{"d_model": 896, "n_head": 14, "d_mlp": 3584, "norm": "layernorm", "bias": "none", "parallel_block": false, "lr": 0.000589, "lr_mult_o": 3.0, "warmup_steps": 200, "batch_tokens": 131072, "seq_len": 512, "dataset": "wikipedia_en"}
Each number is 50 + 10 x the weight over its row's rms, rounded and kept within 0 to 99. Layers, rows and columns count from 0. The size before them is the row's rms in percent of the matrix's.

# q: layer 3 attention query, 896x896, rms 0.0272, rows 434-447, columns 168-223
# k: layer 3 attention key, 896x896, rms 0.0266, rows 434-447, columns 168-223
# v: layer 3 attention value, 896x896, rms 0.0214, rows 384-429, columns 168-223
# o: layer 3 attention output (transposed), 896x896, rms 0.0589, rows 384-429, columns 168-223
q434 110:51 51 53 51 52 51 49 60 50 59 59 45 45 49 46 57 51 54 50 57 61 42 51 47 43 52 42 50 41 61 57 42 57 56 50 66 46 55 43 52 51 40 60 72 34 43 58 30 41 59 44 51 54 35 51 48
k434 103:35 52 40 53 42 54 44 45 46 52 42 53 50 54 47 41 68 43 50 41 56 46 68 51 56 45 63 49 57 67 42 39 53 49 60 36 56 36 50 54 41 40 49 43 51 56 41 44 58 42 49 53 42 49 56 39
q435 108:56 41 54 55 51 57 35 53 51 52 41 48 59 64 41 56 50 36 60 36 34 53 52 30 43 53 45 59 53 42 57 42 35 47 62 35 52 39 47 48 44 53 52 54 45 47 53 48 50 50 44 30 54 59 48 45
k435 108:57 45 53 57 51 32 44 38 37 62 52 49 52 61 66 49 48 52 57 48 44 52 55 49 48 52 59 57 47 45 47 61 36 43 57 51 59 50 59 33 55 68 53 48 51 45 57 43 49 58 70 65 42 34 43 39
q436 109:45 64 36 56 55 51 49 70 50 39 46 43 53 55 49 56 49 54 44 33 58 72 47 62 34 58 65 53 51 37 55 57 54 53 44 57 61 46 48 57 42 41 55 46 58 59 60 32 48 67 44 52 57 45 40 49
k436 111:56 42 57 44 47 47 43 50 59 60 39 66 39 70 48 57 39 38 62 70 46 41 60 37 45 39 50 56 58 56 50 39 63 55 63 44 44 45 33 57 38 42 56 71 41 48 54 54 44 69 66 45 45 37 65 49
q437 109:67 37 48 41 62 51 62 47 45 51 54 72 46 48 58 48 49 43 41 54 51 47 61 50 46 55 53 43 50 50 40 62 62 62 46 52 46 39 41 67 45 45 68 47 47 48 50 70 72 53 44 45 64 72 50 61
k437 111:55 54 55 54 52 39 67 49 23 41 64 42 56 70 49 43 75 41 58 69 50 50 40 53 56 77 49 52 53 49 57 51 53 44 42 59 47 48 71 50 58 59 50 46 48 40 44 58 42 71 47 44 49 52 58 39
q438 111:62 46 46 29 51 25 65 59 47 46 45 47 60 38 41 61 47 62 34 60 29 48 38 59 37 66 38 46 46 64 40 56 45 61 43 53 48 43 57 63 50 57 43 60 49 41 42 47 35 75 40 55 46 41 62 48
k438 110:65 66 42 61 44 48 35 41 44 55 64 38 37 62 28 39 49 47 49 28 47 50 54 47 51 45 49 65 49 59 54 55 50 41 29 39 49 56 55 47 56 57 43 57 50 50 61 71 50 58 53 42 51 61 49 62
q439 104:55 39 73 61 69 62 48 49 69 56 50 48 39 55 65 76 37 51 52 57 47 66 56 39 43 51 64 64 53 63 68 51 53 56 43 60 49 74 43 42 47 50 49 64 56 47 45 49 57 36 53 63 45 51 29 59
k439 108:59 56 52 59 65 55 79 37 43 31 49 41 38 41 55 42 45 26 42 49 49 54 41 38 53 60 60 43 73 58 45 60 49 46 49 45 44 40 52 42 42 66 53 58 58 70 50 53 58 53 36 42 44 49 58 43
q440 107:37 53 41 61 43 60 51 21 74 38 48 43 39 35 42 64 37 20 58 56 56 53 74 42 41 59 52 53 61 46 50 49 45 39 64 48 52 46 53 63 54 40 42 65 53 62 57 62 57 44 57 51 51 32 54 46
k440 114:59 50 59 52 49 56 46 52 56 49 42 58 49 60 38 48 66 69 43 47 61 49 42 59 37 38 35 51 56 38 50 48 66 42 55 49 41 46 43 42 42 46 55 45 36 51 42 58 62 44 45 46 54 39 50 47
q441 109:33 58 55 31 57 60 55 54 55 50 46 50 45 38 54 60 70 70 60 32 37 36 54 42 53 38 58 55 45 56 69 42 50 68 58 37 41 52 55 38 46 51 52 64 42 68 47 50 65 27 70 44 49 57 56 41
k441 104:57 59 49 39 47 53 57 41 46 37 58 61 64 52 48 58 52 46 60 59 46 57 70 38 59 46 50 38 63 47 36 55 26 46 40 52 47 53 52 55 57 39 60 59 60 53 54 63 49 52 55 53 65 91 47 35
q442 106:50 59 57 43 19 53 54 46 51 51 65 52 58 51 60 26 54 38 46 64 60 61 61 58 42 62 50 43 48 43 45 43 52 56 40 62 32 38 55 42 45 57 46 50 50 78 50 49 47 47 42 61 52 38 42 56
k442 111:53 51 73 62 61 47 71 43 63 49 58 54 58 40 68 53 43 38 51 52 48 51 46 61 49 46 69 42 34 51 43 42 48 58 44 36 57 67 61 54 50 50 41 49 47 41 74 54 26 41 26 39 47 49 42 57
q443 108:63 57 46 36 41 47 37 58 56 28 36 51 38 53 52 41 41 46 29 56 48 76 55 57 41 43 37 56 66 49 54 53 45 49 32 53 46 59 40 46 58 63 59 53 46 44 37 52 68 32 58 50 45 51 46 53
k443 108:40 38 53 53 66 55 45 43 39 59 55 45 50 45 38 71 35 49 65 54 60 49 40 53 56 29 56 55 36 41 55 60 41 37 39 54 30 53 62 53 40 45 42 50 43 50 60 54 37 44 57 45 47 78 45 38
q444 105:55 47 56 43 46 46 58 47 53 38 40 42 58 49 53 57 48 54 21 65 50 32 49 54 67 58 47 52 57 43 45 40 60 50 47 46 38 61 32 51 47 52 51 69 56 62 62 42 39 42 40 49 40 40 56 70
k444 107:36 50 54 70 51 52 71 37 48 48 62 77 41 52 60 61 58 59 53 34 59 37 49 57 39 60 54 53 48 55 52 57 52 39 48 34 49 49 56 66 44 58 47 53 47 45 49 67 46 47 67 36 48 58 42 37
q445 105:53 54 50 42 43 52 57 44 66 59 45 49 54 55 35 46 44 50 47 52 37 49 60 39 69 49 35 24 51 65 44 44 53 46 42 49 59 34 48 64 43 49 36 61 37 46 53 28 45 44 44 54 52 34 55 51
k445 104:49 47 58 52 58 68 49 48 60 43 48 47 48 44 55 62 49 43 60 39 49 60 54 62 43 42 53 77 72 38 54 52 55 57 40 40 31 43 55 43 40 57 51 45 61 34 47 45 66 48 46 55 53 49 64 43
q446 103:62 59 52 62 54 62 36 38 55 42 52 58 60 66 53 56 47 45 56 50 47 70 40 62 38 64 43 32 49 53 31 40 45 58 46 46 60 39 55 59 38 54 71 45 51 62 47 49 48 61 70 47 65 48 43 50
k446 097:46 44 42 49 64 55 59 49 40 45 46 62 66 45 45 57 60 57 58 16 58 53 58 52 37 59 53 61 54 46 44 53 45 60 67 49 31 73 47 51 68 48 46 47 44 43 51 33 48 41 58 57 32 27 42 56
q447 104:46 51 48 41 28 47 52 55 43 63 60 71 46 40 43 39 43 62 46 36 45 41 40 58 32 50 56 41 35 64 56 33 54 46 49 39 47 48 53 22 56 50 44 53 51 51 48 43 37 55 52 42 43 56 50 53
k447 109:35 32 60 47 45 51 43 40 42 53 56 49 63 52 42 66 34 54 38 41 46 46 42 58 65 57 57 50 51 37 36 38 51 62 36 37 33 37 53 53 51 38 59 49 40 44 65 56 59 35 59 48 59 36 59 48
v384 100:18 54 35 53 43 45 60 28 38 56 62 46 51 43 38 43 51 61 43 50 63 49 37 53 52 48 37 66 41 51 57 55 61 61 58 19 42 30 66 35 49 38 55 61 56 55 55 50 45 40 58 41 49 36 40 43
o384 103:57 47 36 45 35 50 57 20 55 41 58 36 35 55 51 38 42 36 60 54 55 46 54 39 39 36 49 55 44 52 45 77 41 47 44 66 44 37 60 49 60 57 34 55 45 32 47 56 59 61 53 38 56 43 53 47
v385 099:45 49 58 58 41 59 59 59 62 77 41 56 52 59 50 47 44 50 68 52 42 53 56 54 55 48 50 58 50 51 56 48 46 47 50 38 48 54 26 49 50 74 52 78 53 53 35 50 38 53 52 39 43 68 53 65
o385 101:61 64 64 52 44 36 29 55 43 59 55 40 39 52 48 42 48 65 36 25 61 35 30 53 60 47 41 43 37 59 58 34 40 48 53 45 38 54 31 40 63 63 49 37 48 50 48 53 46 53 45 57 64 59 49 49
v386 099:58 26 47 57 54 41 41 50 49 46 52 36 47 58 51 60 50 54 47 57 36 76 55 50 57 44 41 62 39 58 53 49 68 47 52 57 63 40 42 52 50 69 38 56 52 66 55 58 59 74 57 49 61 53 49 60
o386 100:60 61 58 69 67 52 57 62 60 35 64 41 58 32 58 53 40 45 43 28 49 66 54 46 43 64 34 36 38 63 41 46 43 58 34 52 47 64 69 61 56 47 50 44 48 41 56 46 46 35 50 42 47 33 66 56
v387 103:53 48 58 24 57 50 67 28 50 53 70 64 61 37 39 65 48 49 40 48 61 36 49 60 70 42 44 61 60 52 43 46 51 43 59 54 46 46 47 41 43 46 53 58 49 38 43 48 42 63 80 42 46 36 49 48
o387 104:62 34 56 63 49 64 44 64 54 40 41 50 48 55 47 52 49 62 27 61 59 55 41 68 42 52 57 43 43 40 39 47 34 62 52 41 48 38 65 50 69 61 46 59 65 41 59 28 57 65 30 50 49 63 51 53
v388 101:47 68 52 51 70 64 38 47 49 53 43 89 55 44 65 51 56 61 65 54 32 41 57 53 38 52 47 63 58 37 30 57 44 50 71 49 44 51 63 59 55 66 32 53 61 49 56 50 38 50 51 39 45 44 54 51
o388 103:52 36 51 41 46 50 49 57 40 46 47 39 41 64 46 72 48 51 25 51 69 53 39 47 67 43 60 39 77 35 47 30 60 55 57 48 48 59 41 46 37 56 63 37 45 44 56 60 58 57 36 54 37 57 25 50
v389 100:46 48 46 54 33 49 37 60 55 67 39 80 45 30 57 49 61 48 54 57 37 55 45 40 60 46 48 53 51 61 46 54 47 52 58 46 60 47 51 65 45 47 44 41 54 44 55 60 44 29 42 56 52 50 54 57
o389 106:50 34 60 51 76 44 61 51 43 46 40 54 74 47 56 60 61 33 60 51 54 49 65 52 31 49 42 40 42 43 64 54 57 45 50 47 35 34 37 55 44 43 63 50 38 56 64 40 77 58 51 45 51 56 50 26
v390 099:48 53 66 69 62 46 37 54 48 66 67 36 57 50 67 43 49 59 55 66 49 47 54 57 67 31 58 33 55 54 63 44 57 66 42 50 31 48 51 36 50 40 62 52 52 50 63 40 47 60 38 37 54 54 37 48
o390 100:58 42 50 53 34 42 55 63 67 44 64 46 49 44 68 41 53 39 48 58 51 63 66 67 41 52 51 47 48 56 42 48 58 64 61 32 51 64 33 46 58 52 45 47 44 67 38 50 57 55 68 52 39 59 60 62
v391 099:60 31 35 48 56 56 51 51 61 48 81 57 53 65 52 31 28 67 48 31 38 47 52 61 37 45 44 55 54 41 44 51 39 54 33 44 61 58 51 67 50 38 59 41 43 29 46 42 55 55 74 54 53 46 57 51
o391 101:63 67 50 44 45 52 41 48 56 40 40 67 48 54 67 41 38 23 41 47 43 33 54 52 60 44 65 49 33 58 51 63 51 40 25 60 39 55 49 45 47 58 47 34 43 48 46 40 53 42 46 39 57 40 33 30
v392 105:47 48 42 37 69 39 46 60 45 33 39 30 46 45 45 47 54 62 42 65 54 48 39 34 28 49 70 67 45 71 51 58 63 39 61 44 42 47 52 41 43 38 59 52 57 53 33 62 40 54 58 37 61 50 50 51
o392 097:45 51 61 58 62 41 44 50 45 58 45 51 51 56 54 47 34 59 49 36 39 55 51 39 68 53 37 49 49 59 89 44 63 50 58 63 57 43 54 47 44 68 53 48 32 49 53 49 60 55 39 48 49 59 39 52
v393 102:34 54 49 40 58 56 37 56 54 46 45 48 39 58 43 51 72 59 44 37 71 32 55 58 47 53 35 34 51 58 45 43 43 54 36 48 45 49 39 40 54 45 63 52 60 61 63 45 54 38 54 58 49 54 48 39
o393 101:46 64 40 37 43 59 59 41 42 50 44 50 62 41 37 39 51 38 54 56 55 54 52 67 67 46 48 66 44 39 49 45 56 52 52 61 62 57 62 46 62 62 42 54 54 44 45 61 50 42 53 49 41 61 55 53
v394 101:56 40 42 53 52 46 59 66 41 33 61 36 41 55 45 50 57 53 35 54 46 47 56 54 55 60 49 36 57 54 49 41 32 57 58 55 57 50 53 50 53 53 56 44 54 58 63 69 44 59 63 49 35 43 45 52
o394 099:41 39 56 38 47 62 53 52 54 58 23 58 43 52 52 47 57 63 42 43 42 46 54 48 46 40 49 75 69 43 57 55 37 50 40 29 55 58 42 35 50 61 42 55 48 52 54 63 58 37 60 50 66 43 58 57
v395 100:55 57 54 50 38 54 44 46 51 43 42 39 57 69 54 66 49 44 72 56 52 51 54 49 50 56 44 42 56 65 52 56 67 56 43 47 49 57 61 53 41 66 53 51 48 25 44 52 49 55 43 52 45 48 48 60
o395 100:51 39 37 71 65 47 48 58 60 60 45 49 42 48 50 51 53 40 71 53 42 39 38 54 73 73 50 53 61 48 37 54 44 55 62 69 34 69 56 55 38 47 59 57 66 54 52 52 61 45 56 43 52 40 61 39
v396 099:55 47 62 33 50 55 66 57 44 42 35 38 53 66 46 43 52 36 49 58 26 54 45 61 52 40 45 37 55 56 58 55 49 46 52 50 37 58 60 68 49 33 67 72 36 45 51 62 52 47 58 44 47 56 54 46
o396 101:41 46 46 52 48 82 43 35 44 58 54 40 36 58 46 46 44 51 45 44 45 56 45 50 48 47 61 33 70 31 32 48 45 69 58 40 54 47 56 31 47 66 29 43 64 49 48 34 32 62 44 53 47 55 47 51
v397 098:54 60 57 61 51 59 51 50 60 61 60 60 51 47 66 52 57 51 57 52 38 56 69 43 61 41 73 47 64 62 42 43 42 54 49 48 40 62 44 53 40 62 51 49 62 62 45 47 23 51 55 41 48 54 50 39
o397 094:45 63 51 48 35 42 39 41 54 48 46 34 49 50 44 34 62 35 49 61 68 47 41 55 41 55 46 58 47 48 55 61 62 34 72 33 55 46 46 51 54 45 46 70 46 46 56 34 51 49 63 60 69 58 45 37
v398 104:42 38 45 60 65 66 40 60 52 51 55 60 44 51 70 41 63 47 47 39 60 68 40 64 38 62 40 54 49 59 57 48 58 39 41 53 62 61 47 44 42 57 64 19 60 39 44 48 50 54 51 50 45 48 50 49
o398 101:54 56 57 67 44 59 52 48 47 33 50 53 43 56 57 55 42 53 55 51 47 49 53 37 53 57 50 57 65 66 63 43 35 45 43 51 45 59 42 61 62 50 39 73 50 47 33 41 66 61 52 36 58 52 44 40
v399 102:37 46 48 45 67 56 45 30 56 50 33 49 52 47 56 49 45 42 56 45 42 56 64 47 62 63 52 53 49 32 49 60 49 69 52 35 47 37 48 42 46 53 46 43 42 37 37 49 65 63 61 54 58 56 53 49
o399 105:51 58 58 42 41 56 57 46 53 56 30 51 64 44 53 68 47 66 33 49 39 35 53 52 57 39 44 49 58 55 34 54 57 49 66 58 35 56 63 64 55 42 68 42 56 44 44 52 43 45 41 40 54 36 46 56
v400 098:57 53 51 50 56 40 43 65 55 46 46 48 63 46 45 40 59 51 59 53 44 52 62 62 50 42 45 25 50 53 36 51 37 60 44 65 56 49 65 39 45 58 56 47 66 47 52 52 46 33 53 41 44 40 52 63
o400 096:72 41 48 59 67 41 36 49 63 47 49 49 33 47 60 37 50 31 44 42 76 56 57 60 53 48 45 51 34 41 66 44 52 35 56 45 39 53 42 27 34 60 45 45 46 53 59 16 56 76 40 46 58 37 55 69
v401 102:47 50 72 53 43 47 44 31 48 50 48 50 39 43 56 29 51 46 51 61 49 51 41 47 41 49 54 51 46 46 54 59 43 44 32 68 41 40 45 56 52 39 47 46 54 52 31 43 72 68 67 44 48 43 55 75
o401 104:44 53 42 48 36 56 49 58 55 67 44 51 55 57 59 50 54 68 54 47 67 54 48 68 50 60 66 48 35 53 41 59 65 36 54 61 48 63 57 49 43 42 42 48 32 51 56 74 58 41 40 51 58 54 52 44
v402 096:53 68 58 54 35 42 56 51 46 41 60 47 40 59 37 57 61 52 66 39 39 52 51 58 34 42 41 41 45 76 53 39 48 50 42 46 53 60 55 58 38 58 46 12 56 49 58 59 50 18 56 53 44 40 58 41
o402 094:34 39 56 40 57 55 37 60 62 52 43 48 65 56 54 43 56 61 51 54 23 51 51 44 37 63 25 43 41 20 40 60 64 51 62 57 38 52 56 40 54 39 50 65 44 43 44 53 59 61 53 53 54 50 52 41
v403 101:54 64 46 40 63 39 52 43 37 48 67 52 47 56 43 69 42 63 83 65 50 28 43 40 55 63 43 43 63 38 59 56 47 50 53 67 54 55 43 31 53 55 53 58 65 56 66 52 45 62 59 54 57 32 50 52
o403 106:38 54 60 51 33 51 40 53 61 58 37 63 42 42 38 60 53 64 28 64 41 43 62 49 62 48 61 61 47 56 61 45 42 48 48 38 53 43 44 59 43 52 47 55 42 40 45 34 45 54 54 45 54 62 44 43
v404 103:41 52 54 30 61 51 46 50 37 57 46 57 51 60 63 62 51 56 61 54 52 49 44 39 56 40 47 27 45 56 51 54 62 41 45 47 44 57 43 63 49 30 42 56 46 52 36 39 71 32 50 55 50 47 49 42
o404 103:51 53 37 57 36 51 68 56 41 35 59 48 49 49 37 63 36 48 52 47 51 63 36 53 52 38 41 51 65 35 46 52 44 52 57 56 48 57 46 50 52 49 59 32 61 44 55 56 44 50 59 43 59 34 62 53
v405 098:36 49 59 39 53 46 37 43 53 52 58 42 52 41 67 26 76 64 60 53 50 46 50 53 52 64 47 58 42 49 51 49 81 36 51 39 59 51 25 65 50 57 49 48 51 51 56 54 54 64 55 51 42 42 50 54
o405 103:47 37 49 67 36 68 60 47 50 51 41 47 68 46 47 46 45 31 69 53 59 58 58 53 51 47 51 46 49 66 55 53 42 47 51 43 65 51 54 43 47 58 35 44 57 38 64 55 51 43 49 62 45 41 52 42
v406 104:43 45 37 42 56 60 65 46 52 33 45 81 34 29 44 62 35 46 38 56 49 56 59 47 26 56 65 63 56 49 47 51 55 55 51 39 38 26 51 41 43 63 68 56 60 57 55 46 64 38 67 49 51 75 43 35
o406 106:52 52 60 51 46 24 32 61 55 56 39 47 52 66 50 46 59 52 62 42 61 36 57 51 33 37 47 52 56 54 49 47 49 52 67 56 53 52 53 55 63 40 43 51 57 28 47 43 46 54 54 66 38 36 58 38
v407 099:66 49 64 46 77 58 60 57 44 48 26 52 40 51 42 49 58 53 49 38 59 60 67 57 54 44 47 52 50 46 49 42 72 42 38 42 48 25 42 54 46 54 65 36 50 52 49 53 42 57 51 25 53 43 53 53
o407 099:46 46 43 49 38 54 56 55 56 45 52 52 63 28 46 43 61 41 55 45 33 41 61 52 38 33 51 69 58 46 55 56 72 60 46 40 51 77 40 54 62 55 47 46 43 67 59 36 52 49 47 60 36 56 50 58
v408 098:49 57 66 53 51 38 55 61 58 38 33 49 42 65 61 40 16 53 43 43 50 45 55 56 62 52 61 54 48 48 55 59 61 68 50 49 52 53 48 48 50 33 52 30 39 46 50 36 66 53 47 63 59 55 64 29
o408 100:45 32 43 37 57 42 43 69 40 51 52 60 50 32 43 43 50 37 55 42 61 47 63 44 43 48 50 70 53 66 53 53 50 57 35 66 40 56 41 51 53 56 60 50 52 49 58 62 46 57 60 51 43 41 35 45
v409 099:41 59 53 43 39 56 58 56 45 43 67 67 56 49 49 40 49 57 51 48 60 41 34 52 31 55 42 52 39 37 44 49 42 47 53 53 34 67 68 23 47 44 47 38 45 36 38 54 50 57 74 50 60 65 50 32
o409 102:32 68 54 63 54 67 37 41 65 59 51 42 47 52 48 49 49 43 45 41 55 49 53 45 47 37 38 54 45 44 51 57 61 47 73 58 40 52 43 65 37 44 40 53 56 48 57 23 51 58 23 52 38 38 42 54
v410 101:72 53 46 51 51 50 34 60 53 49 47 47 52 44 70 70 72 50 60 46 53 50 57 43 49 57 21 72 62 50 55 56 38 60 44 73 39 51 60 40 42 61 42 40 36 41 45 51 46 56 41 62 37 32 57 66
o410 104:66 53 49 52 52 48 49 43 47 53 51 44 60 56 45 45 47 39 49 40 56 50 41 60 69 58 33 53 42 35 57 53 57 66 68 55 45 35 59 63 64 36 55 45 69 44 51 43 68 54 63 39 60 44 58 57
v411 103:45 44 63 68 47 53 43 55 55 46 46 51 40 44 50 57 45 53 64 66 68 64 43 42 72 65 64 61 56 47 59 50 54 42 65 55 55 53 58 55 33 49 45 74 48 58 48 49 45 77 56 37 56 54 54 55
o411 098:33 58 55 56 57 47 86 47 58 49 52 57 45 39 43 42 50 49 62 53 43 56 65 39 36 64 39 50 42 51 43 61 54 45 55 57 49 44 50 55 28 49 46 55 57 52 63 56 63 41 41 52 61 42 57 33
v412 099:52 50 50 44 68 48 64 67 47 60 74 36 50 62 58 38 59 44 54 48 40 68 43 50 58 57 55 54 49 46 57 58 39 50 61 46 39 53 58 47 50 42 50 52 55 47 54 33 56 51 53 59 58 57 63 35
o412 104:40 52 31 38 34 38 45 54 52 53 40 63 52 35 55 41 47 64 42 43 52 42 69 53 63 61 49 43 46 63 60 45 51 50 41 38 61 41 34 49 67 41 42 50 60 47 28 54 41 62 62 52 49 62 47 48
v413 101:39 55 60 56 39 51 49 46 33 40 51 71 37 41 57 51 38 49 44 62 30 55 45 38 54 41 62 41 57 53 50 46 36 42 56 55 63 35 40 48 53 47 52 50 37 58 57 40 48 41 48 58 49 43 50 41
o413 102:59 58 32 41 31 62 55 45 46 72 52 44 48 44 36 62 48 68 54 61 62 37 45 53 49 47 52 60 53 60 67 32 44 37 54 58 63 47 36 60 38 49 67 57 47 74 55 46 37 51 58 67 39 50 48 75
v414 100:43 47 76 52 58 26 30 52 51 56 48 56 52 69 64 47 47 57 41 42 42 49 60 55 63 56 40 60 44 44 34 51 54 50 49 50 71 53 47 56 47 39 48 48 39 64 37 39 46 54 55 42 52 53 36 41
o414 103:58 54 51 42 61 45 52 48 43 44 57 50 48 49 57 61 53 40 66 62 42 51 46 49 66 46 52 49 39 43 54 40 30 55 54 53 46 48 43 57 65 42 58 54 69 42 51 43 57 55 50 62 57 58 58 51
v415 100:53 56 39 58 46 47 51 42 52 50 72 50 47 47 46 66 71 51 56 56 77 59 53 55 35 43 56 44 48 55 42 49 61 45 62 62 51 47 40 56 53 55 49 54 38 70 66 37 41 44 46 53 47 35 58 44
o415 102:59 55 39 56 41 53 22 49 39 43 35 51 39 58 55 66 56 61 42 39 50 43 56 41 73 51 50 75 47 48 67 60 38 64 32 64 30 44 63 55 56 56 33 42 53 52 30 50 47 47 67 59 60 59 55 52
v416 105:62 53 47 60 59 51 64 45 42 60 66 56 61 50 49 53 62 45 18 59 60 52 64 56 61 56 52 41 43 33 49 58 41 53 63 52 62 48 35 63 49 51 38 45 38 57 56 64 46 34 44 46 46 45 53 58
o416 107:32 46 63 50 40 41 64 49 59 49 49 41 33 68 46 57 57 52 71 53 64 29 51 48 44 54 49 37 64 41 43 56 59 36 49 50 37 49 44 59 63 56 57 59 75 61 46 48 44 59 46 53 61 38 43 46
v417 101:46 56 37 47 53 46 62 46 50 46 44 63 45 59 53 34 47 52 53 47 56 58 67 53 45 59 38 76 54 64 55 57 65 52 52 49 44 35 41 48 50 35 53 42 56 47 51 49 46 41 45 56 52 67 62 70
o417 105:37 60 64 53 63 67 46 48 56 41 46 44 31 42 48 66 58 42 50 50 45 53 39 47 56 62 58 40 53 63 75 45 29 45 49 61 57 33 41 43 53 49 47 50 46 62 36 45 54 56 17 40 42 49 43 37
v418 103:57 48 43 38 64 60 81 50 39 68 58 40 42 64 42 60 30 52 68 47 43 56 77 46 44 49 55 47 62 47 42 51 46 45 49 52 52 50 41 42 55 50 59 41 60 39 49 46 63 68 46 45 60 31 59 38
o418 100:38 56 54 73 44 51 38 49 44 50 34 48 52 60 64 52 44 66 51 45 55 45 55 51 47 48 63 56 46 47 44 48 39 56 45 26 38 42 43 44 54 63 51 43 56 74 62 54 38 37 38 52 36 53 43 43
v419 106:29 41 53 42 42 49 44 48 54 49 60 48 50 51 65 45 52 52 42 50 48 53 72 44 48 42 67 59 51 54 62 57 43 61 61 56 44 43 55 51 51 41 50 50 45 54 58 48 45 43 41 45 65 60 55 41
o419 109:61 73 23 47 69 52 54 52 36 47 46 49 52 60 44 59 53 55 52 47 56 47 46 60 33 47 60 47 59 61 42 45 56 50 60 31 58 51 50 51 53 49 49 50 49 43 52 57 60 36 52 31 51 73 35 27
v420 097:57 64 40 51 59 61 38 56 61 68 59 50 65 35 62 50 56 44 72 44 31 57 46 50 23 52 37 43 52 47 44 53 48 62 51 61 49 63 34 61 53 76 43 43 28 52 19 53 52 61 71 61 43 40 43 65
o420 103:64 39 72 57 43 69 49 41 55 46 50 46 32 52 41 59 54 48 57 67 71 43 47 44 45 48 53 49 53 47 71 39 39 40 62 29 49 44 45 44 51 31 48 52 62 62 57 52 63 60 32 45 41 62 50 58
v421 101:52 48 44 51 53 44 54 55 47 38 66 58 42 49 25 55 52 58 40 45 58 49 44 50 53 41 31 75 42 46 51 54 47 53 50 66 60 36 24 27 55 52 52 31 55 65 51 56 46 38 33 38 49 52 45 48
o421 096:66 55 65 43 58 60 41 38 40 63 71 31 46 51 37 49 41 47 54 42 41 54 71 42 45 65 50 35 39 43 32 53 53 55 47 45 62 40 42 61 34 45 51 45 40 51 52 55 64 59 45 72 58 39 56 60
v422 102:52 52 55 44 51 38 42 46 52 53 49 55 50 38 32 37 51 54 48 58 56 55 56 52 50 42 45 41 64 48 42 61 51 36 57 53 44 52 46 56 53 32 32 53 48 39 46 32 51 61 41 48 40 45 55 64
o422 103:54 40 67 47 59 42 47 51 35 52 47 35 58 51 60 58 37 63 40 38 43 38 64 70 51 45 48 51 56 57 75 53 46 57 55 56 66 44 35 41 52 32 49 38 45 52 43 60 53 67 51 59 47 49 49 34
v423 100:33 59 47 45 34 45 58 52 40 42 44 40 39 35 51 58 52 54 68 55 71 37 48 39 42 46 50 58 38 49 53 34 51 45 50 36 42 59 58 53 52 39 44 69 63 45 55 42 51 48 61 69 58 60 42 64
o423 103:61 34 45 43 57 59 66 56 50 49 65 43 50 61 25 63 56 44 49 55 53 58 49 44 55 45 36 39 54 38 38 60 44 53 44 46 60 38 44 39 55 57 52 50 37 57 59 57 44 61 41 35 51 49 49 63
v424 100:67 57 52 42 42 53 43 50 66 66 67 50 61 43 49 45 37 40 40 60 40 61 51 58 69 59 50 39 49 47 62 52 61 39 56 57 36 64 49 64 49 62 42 68 39 49 41 40 53 48 52 36 49 37 56 46
o424 104:46 48 49 60 36 57 54 40 46 62 40 63 53 48 38 55 59 57 48 56 59 67 48 47 41 51 48 34 62 55 30 51 62 45 45 45 65 55 46 39 47 42 47 31 51 39 44 40 36 55 57 53 49 54 64 52
v425 099:57 63 81 60 53 51 47 70 54 52 57 57 52 53 40 67 48 50 31 28 55 37 50 44 59 56 61 44 66 43 66 38 56 48 58 55 47 62 43 59 46 46 51 69 66 65 66 57 34 50 37 50 44 58 45 55
o425 100:55 42 57 41 42 53 40 41 45 67 41 47 31 40 44 41 44 49 47 44 54 61 60 40 41 36 47 32 33 47 55 82 51 47 40 60 41 76 58 44 53 61 35 39 47 47 45 45 54 48 54 43 67 65 51 56
v426 105:39 53 42 52 51 59 46 36 38 29 32 50 48 52 55 58 64 53 61 50 51 43 56 35 42 49 50 54 52 36 65 45 50 58 44 48 56 50 54 50 48 55 48 40 52 63 30 60 56 54 39 59 60 63 61 62
o426 106:67 57 71 39 49 60 26 42 55 45 56 46 64 59 54 52 47 37 55 50 42 40 40 65 32 31 59 68 46 51 47 49 51 54 57 50 45 61 53 42 40 48 40 57 52 58 48 40 49 65 46 48 37 20 37 61
v427 102:56 59 37 46 47 49 40 54 55 46 49 37 43 62 36 45 40 52 22 55 48 48 54 47 42 45 59 42 56 59 48 44 50 56 33 65 49 51 36 36 48 29 31 79 50 60 49 36 60 48 62 57 60 43 47 38
o427 100:37 65 48 45 45 57 46 32 38 56 53 45 32 70 58 58 53 64 52 61 66 38 53 58 48 47 45 41 80 55 60 50 47 45 78 47 28 66 59 49 44 48 55 55 45 33 46 51 39 45 52 46 40 52 55 57
v428 102:47 41 46 37 57 49 38 64 44 30 44 58 56 54 42 54 53 51 43 47 47 44 41 68 48 53 20 30 60 58 62 51 67 53 47 52 46 41 55 58 46 45 45 48 39 58 45 54 54 73 46 51 50 56 51 45
o428 102:47 54 60 39 46 44 57 55 44 43 54 52 44 52 48 56 49 50 44 45 59 40 38 45 55 62 62 39 46 44 66 35 49 57 47 52 56 25 54 53 64 59 57 50 43 31 46 47 34 62 42 38 68 46 50 69
v429 105:50 57 48 58 50 51 53 44 48 41 49 52 54 53 46 66 36 41 48 71 56 51 58 50 46 57 50 36 49 42 38 57 60 64 47 43 56 42 47 48 54 65 48 45 47 69 41 56 44 41 40 53 50 64 60 19
o429 102:54 43 46 56 43 51 44 38 64 64 42 57 47 46 69 61 51 37 47 51 35 46 55 65 50 61 54 60 58 45 35 43 73 71 39 50 40 47 59 37 47 34 48 49 62 54 51 47 50 49 43 56 41 46 43 62